python train.py --n_layer=12 --d_model=192 --n_head=3 --n_kv_head=3 --head_dim=64 --d_mlp=768 --vocab_size=8192 --activation="tanh_gelu" --norm="layernorm" --norm_place="pre" --norm_eps=1e-05 --positions="learned" --qk_norm=false --attn_scale=0.125 --bias="all" --tie_embeddings=false --parallel_block=false --init="normal" --init_std_qkv=0.0361 --init_std_o=0.00736 --init_std_up=0.0361 --init_std_down=0.00736 --init_out_by_depth=true --optimizer="soap_variant" --lr=0.0054 --lr_mult_o=0.855 --beta1=0.95 --beta2=0.99 --lr_head=0.00552 --grad_clip=0.5 --warmup_steps=200 --schedule="wsd" --decay_fraction=0.456 --decay_shape="linear" --final_lr_fraction=0.1 --batch_tokens=[32768, 65536, 98304] --seq_len=512 --doc_mask=false --train_tokens=131500000 --steps=2062 --dataset="wikipedia_en"
Each number is 128 + 32 x the weight over the matrix's rms, rounded and kept within 0 to 255. Layers, rows and columns count from 0.

# layer 8 MLP up, 768x192, rms 0.128, rows 670-694, columns 0-63
[[118 117 100 191 200  86  99 149 124  78 137 107 129 142 138 184 136 109 111 118  49 170 169 108  95  85  96 148 132 120 135 152  52 162 159 112 200 148 118 133 140 148 105  38 204 112 130 133 109  96 144 113 135 146 120 123 144 172 110 168 148  92 139 114]
 [137 115 111  90 117 155  60  76 154 108 122 122 142 111 129 160  96  73 146 132 181 217 155 152 159 112 144 158 117 113  83 141 128 118 136 122 123 121 105  58 158 154 107 141 139 131 118 155 138 151 102 150 140 116 147  83 125 164 203 100 160 198 111 166]
 [129 112 156 112 151 130 123 159  89 103 149 111 108  95 131 114  98 198 109 149 131 115 108 153 144  84 145 142 143 104 124 163 148 144 166 135 195 112 117 170 157 103 165 105 126  83 120  29 142 110 118  95 158 128 116 122  61 106 133 102  80 133 129 118]
 [143  73 105 120  89 144 124 130 195 163 138 133 158 178 132 136  80 133 185 116 104 138 170 152  92 150 200 154 159 118  89 153 145 104  98 117 165 105 131 177 150 126 153 148  98  67 104 113  96 109 113 118 147 170 162 125  88 139 124 108 180 178 101  69]
 [162 162 201 122 142 127 123 140  69 135 177 128 120 158 128 187 123 131 160 103 152 106 125 115 149  73 201  79 114 123 174 138 155 125 151 153 101 141  89 190  98 120 162  92  95 116 153 105 103 138  99 129  77 179 115 187 133  96  90 160 133 115 173 143]
 [137 165 164 111 130 117 143  60 107 165 106  99 147  53 184 124 155  97 162 143 159 193  90  79 103 141  68 135 124 137 121 160 143 171 131 153 183 176 121 136 106 119 113 120  76 119 126 121 118 157 123 146 125 160 157  98 114 140 120 103 138 103  88 155]
 [111 124 138 114 172 145  51 128 162 130 161 173 118 192 160  53 104 116  89 203  79 139 201  71 124  77 122 135 139  95 117 174  92  73 146 143 116 122 145  88 156 138 118 152 160 127 119 120 143 139  88 114 155 144 126 164 128  74 149 150  95 166  84 136]
 [166 123  73  94  95 109  65 174 207  56  63 111 133  74 172 118 116 138 142 109 132 120 166 150  93 182 133 122 192 110 178 113 130 104 132  81 114 157 123 165 135 123 125 178 158 126 124 186 126 115 162 131 109 205 177 145 135  89 156 167 157 103 108 122]
 [120 114 168 121  97 171 158 144 175  63 113 171 149 110  71 166 106 176  84  84 113 101 168 149 124 174 124 126 127 148 115 181 170 131 116 136 174 157  49 101 140 102 146  90 145 158 141 181  73  79 166  94  97 191 124 136  74 130 147  64 142 144  45 168]
 [ 89 166 143 110 111 114  65  79 177 190 139 130 114 155  95 160 167 167 132 193 106 136 150  95 119 151 121 111 203 131 146 130 152 149 149 129 160 128 114 109 174 121  86 146 119 223 118 129 184 157 134 156 156 127 156 217 132 173 142 143 114 112 113 116]
 [118 192 183 102 131 125 130  92  31  91 102 175 151 214 117 111 124 147 134  86 117 129 140 138 154 142 144 144 133 143 134  79 135 138 144 166  98 117  85 100 123 164 143 161 128 145 146 139  97 125  87 197 155 135 120  85  59 104 137 104 183 167  54 118]
 [147 137 121  85 115 112 143 145 205 179 175 109  86 114  95 121 175 145  94 101 139 126 175 114 144  59 112  64 195 107 134  98 151 122  87  97 110  91  92 104 127 144 193 147 112 120  70 126 148 161 168 137  67  93  97  92 143 197 145 160 103 142 170  87]
 [ 78  97 155 132 184 110  74 191  63  74 108 122 100 175 151 121 142 138 107  94 115 176 120 141 135  97 137  95 144 107 117 117 149 146 124  86 179 140 123 166 130  98 152 163 185  42  63 133 140 102 128 162 135 129  54 118 108  88 188 132  63  83 162 175]
 [ 91 114 150 122 136 151 104 120  76 146 103  91 143 120  96 117 156  97 149 105  88  87  95 168 141 141 128 156  82 112 174 158 140 110 151  87  92 122 110  80 115 150 124  76 128 131  91 116 107 118 121 187 169 103 168 121 184 124 138 151 126 162 126  83]
 [122 181 187 157 193 164 145 170 147 167 145 141 122 101 103 112 128 101 156 134 199 142  75 134 116 147 147 151 126 103 129  91 113 117  88 196  80 141  61  88 105  96  99 121 119 134  48 141 106  36 157  93 121 149 123 158 152 155 126 135 129 124  90 115]
 [139 107 117 112  33 154 100  93  51 150 153 139 113 140 159 139 170 117  71 138  88 172 121 160  64 149 146 131  93 155 126 103  64  98 121 113 100 178  95  97 137 132  91 108 123  99 129 133 180 164 108 165  98 118 138 152 138  97 118 120 128 138  97 150]
 [100 126 133 144 135 142 154 116 130 141 148 102 163 154 122 145 170 125 162  82 144 166 124 149 103 232 136  94 138 153 173 138 118 168 118 121 126 143 103  78 107 163 186 115 120 138 101  96  94 126 137  79 128 120 126 135 137 133 151 124  54 116 156 165]
 [149 149  76 113 102 140 153  92 161 156 132 150 130 142 110  82 178 188 133 121 170  92  77 199 114 118 126 149 192 115 141 132  99 128 155 171 126 152 137 135  95 103 187 133  83 115 112 112 118  99 114 105 141  71 127 115 152 127  97 144 136  83 133 144]
 [100 151 124 168 207 161 153 140 117 115 168  82  78 124 146 127 135 133 118 182 163 185 119 143 122 142 173 125  99  94 130 134 160  79 168 145 106 139 183  63  56 104 172  56 140 127 128  76 128 105  86 121  99 105  92 112 149  73 151 170  54 143 144 153]
 [ 97  77 108 104 223  97  50 161 179 121 137 128  95 151 126 118 156  93  92 137  86 143  70 129 159 122  74 214 128  99 158 192 101 112 169  85 111 129 211  84 172 148 124 151  79  87  62 114 158  99 115  99 108  70  85 154 109 109 130 170 156 133 127 201]
 [182  60 134 122 113  84  65 123 155 138 139 125 132 114 105 215 140 142 130 172 152 145 122 153 131 112 157 203 118 108 116  91 105 134 145 117 105 133 123 186  69 109 104 130 131 125  93 152 129  76 140 166  87 147 108 117  64  99 134 117 130 143 117 143]
 [132 123 171 122 139 122 138 169 123  88  94 134 116 150 131 137 108 113 103 150 210 140 140  83 100  82 132 140 152  85  75 153 117 149  81  88 117  83  91 146 115 100 156 151 140 134 109 134 125 145 112 118 137 146 131 108 156  59 146 120 138 143 131 134]
 [ 93 129 172 141 143 150 122 108 125 149 121  42 203 105  96 168  57 112 160 100 160 127 109 177 130 104 138 168 141 123 136 111 130 121 185 150 124 157 168 163 149  98 136 124 129 125 104  69 129 100 128  91 212 129 145 162 142  94 154 152 110 118 117 154]
 [133 170 136 116 151  90  90  87 127  99 165 160 119  88  93 154 135  96  63 165 133 140 105 108  80 168 118  85 117 162 190  68 107 106 142 123  98 160  93 111  92 119 136  68 121 112 137 101 125  77 141  86  95 110 128 126 127 116 181 151 111 136 145 164]
 [ 87  93 108 117  65 107  90  93 139 118 134 152 127 160  99  95  57 124 145 165 144 133 126 198 130 145 134 193 126 168  84 130 149 150 113  95 112 122 171 129 147 117 157 136 104 113  75 164 148  83 178 150 165 132 127 150 143 127 125  86 133  94 101 116]]
# layer 8 MLP down (transposed), 768x192, rms 0.136, rows 670-693, columns 0-63
[[ 69 125 104 128 144 165 111 113 191 149 119 163 161  71 112 102  70  98 175 105 157 166 153 148 102 129 155 145 164 166 164 167 184 100 120 118 167 129 123 139 130 131 105 133 179  89 184 108  83 138 144 174 163 116 106 100 198 106 157 162 123 124 162 132]
 [146 169 107 110 122 162 153  74 171 160 176 135 165 148 167 116 149  67 112 102  85 141 156 156 136 166 120 119 144 167 154 125 158 138 132 108  97 150 123 158 173 133 104 131  98 136  55 131 106 229 149 132 129 145 132  86 118 158 149 151 193 138 150 176]
 [ 93 202 144  75 132  95 158 147  82 167 134 193 154 105 118 118 122 109 115  86 105  91 163 132 158 129 132 140 157 120 180 156 171 135 193 123  47 128  72 190 143 132 110 153  95 144 108 146 182 108 111 151 138  90 196  90 109 125 121 175 170 233  80 161]
 [149 148 111 161 118 142 137 133 100 153 159 155 156  94 114  86 176 119 118 139 130  75  90  96 172 153 121 100 117 137 133 103 162 112 121 160 100  91  83 125 148 134 126 152 150 159 129 159 173 129  79  93 114 120 128  80 112 119 151  93 136  66  96 166]
 [122 110 154 105 151  58 137 146 156 173 102 142 150 118 174 131 141 127 194 129 123 146 119 142  95 143 155  89 132 143 134 196 121 139  55 150 116 197 183 142  94  81 166 169 104 129 189  84 158 120  98 175 150 162  94  90  78 101 121 148 127 122 160 167]
 [135 143 188 118 133 107 121  81 131 170 107 134 118 104 135 115  73  93 112 109 141 100 130 123 156 127 127  98 121  95 112 107 110 161 127 112  61 173 155 123 167 129 165  88 131 130 134 146 117 159 142 102  99 129 161 138 185 134 107 120 118 183  92 138]
 [142 182 101 129 161 100 191 175 143 146 110 157 119 116  89  76 120  80 125 114 112 142 219 104 123  60 154 110 104 123 107 157 133 137 132  37 133 186 135  78 106 124 116 136 134 110 158 200 106  56  86 188 130 120 162 126 132 162 160 138 172 139 137 114]
 [126 120  86 116  91 134 167  87 131 154 105 167 134 111 109 129  89 108 108 168  74 120  95 124  92 151 121 148  98 155 144 161 119 144 101  58 195 117 148  94 136 116 132 188 140 144 135  63 134  99 156 137  86 142 113 115 112  69  98 156 118 132 125 167]
 [186 102 128 115 154  65  92 136  72 131 196 130 124 122 178 146 131  93 107 118 120 127 164 157 182 176 101 183  92 130 139 112 127 122  55 110  59 128 133 107  80 146 149 154 105  90 105  50  99 133 210 137 156 138  82  79  87 131 137 155  84 113 128  87]
 [101  45  96 150 170 148 190 127  74  99 107 121 115 118 115 183 124  79 106 148  65 154 129 137  95 151 120 126 104 154  77 112 119 119 100 124 110 120  93 126 133 167 127  74  92 162 146 133 114 191 174 113 120 145 117  92 157 117 150  65 118 124 129  78]
 [116 166  94  88 187 147  74 159 115 162 164 167 145 160 102 173  86 133 119 137 167 103 175 129 142 105 194 135 169 158 125 166 142 168 182 128 115 150 126 104 217  95 145 123  99 112 160 181  89 153 131 176 111 165  82 140 172  98 125 117 104 140 131 172]
 [130 133 130 106  69 170 128 117  50 138 175  94  92  92 109 139 159 203 103 156 165  98 183 156 173 106 142 155 177  75 209 138 140  76  75 146 112 109 142 134  90 106 136 158 139 118 115 144 184 146 104  95 120 121 146  66  93 120 136 163  82 139 107  94]
 [127 132 157 107 139 105 127 174 113 157 175  93 157 134 180 134  57  81 127 134  91 130 104 128 107 156 164 151 158 148  74 111 129 147  61  95 180 142 101 104 147 131 152 128  69  68 145 136 136 129 193 148 148 160 142 119 128 114 229  74 128 131  96 141]
 [165 184 149  97 100 160 149 122 116 141 168 102 126  82 167  78 109 165 142 136 119  73 175 116 156 130 194 125 143 111 157 125 125 114 140 119 121 130 145 151 144 144 153  88 120 137 148 150 137 136 142 128  96 147  72 128 137 130 135  99  86 135 113 130]
 [105 141 120 137 149 124 118  95  63 151  61 142  89 158 136 147 111 186  81 121 155  90 107 105 142 142 179 127 145 112 118 163 144 155 131 158  35 104 132  93 168 132 102 146  81 116 163 161 126 105 129 145 142 149  90 161  79 146  74 140 102 166 174  77]
 [ 97 156 126 146 149 126 107  92  62 156 128 167 158 142 216 107 132 121  76 103 140 106  84 109  78 129 130 120  98 118 114 153  96 136 126 147 156 128  97 145 138 151 127 144 109 124 120 143 138 117 140 169 128 193 194 118  94 145 171 117 112  79 192 136]
 [177 189 169 200  94 123  95 114 158 105 116  44  94 153 113 118 102 147 147  91 111 108 175 109 159 128 139  86 107  98 148 141 146 123 185 142 139 179  94 167 135  95 152 147 117 109 110 173 138 127 128 142 150 148 168 170  90 114 133 125 116 104 144 108]
 [106  93 129 151 127 140 133  94 109 130 125  92 133 127 122  68 125 116 105 126 117 119 159 104 139  76 151 143 133 159 154 150 100 158 158 127 147  81 105 175 164 155 132  89 101 175  95 175 149 113 147 123 132 137 129 117 190 137 138 115 180 110 139 135]
 [115 117 146 104  82 134 122 174 160 141  96 168 140 106  91 178 138  67 142 103 111 147 125 125 143  96 128  85 102 103 150  77 188 122 132 120 154 182  92 122 113 141  91 197 102 151 103 169 133 158 162  90 138 135 145  78 107  89 139  95 129 135 101 129]
 [ 99 175 143 111 100  89  81 193 150 216 220  90  95 142 122  99  84 145 135 119 138 136 176 152 149 125 166 131 116 131 130 128 117 158 127 108 120  97 133 120 103  12 197 154 134  96 128 182 158 132 130 119 151 135 144 189 120 148 128 154 114 122 183 136]
 [144  57  98  70  97  88 145 168 141 113 154 146 127 109 113 109 100 146  70  94 174 136 155 111  71  76 134 147 165 144  89 100 114 106 216 149 141 157 152 101 105 128 176 104 177 152 152 145  89  92 148 129  88 174 165 157 116  97 137 137  84 129 156  93]
 [105 149 159 126 168 160 144 135 139 123 198 110 131 131 157 120 184 114 122 138 136 171  60 107 140 115  87 191 123 142 111 101 145 108 120 108 139 147 126 110 138 165 124 196 201  89 179  90 176 113 142 135 117  98 116 210 159 172  96 141 158 151 159 144]
 [ 84 154 114 125 128  62 163 176  68 124 162 133 110  79  34 134 143 127  94 166 100  76 128 155 170 101 226 171  89 154 163 161 124  97 141 116 170 139 111 115 176 164 210 158 116 112  70  98 115 100 110  89 137  95 133 158 141 113 143 136 144 131 103  70]
 [110 139 107 171 204  91 147 135 141 126 118 156 138  85 109  96 156 135 143  66 121 120 128  61 144 120  72 129 130 125 116 160 143 120 173 149 171 172  88 174  93 134 131 169 117 106  96 151 196 133  75  95 101 115 179 138 142 101 123 148 113 137 125 122]]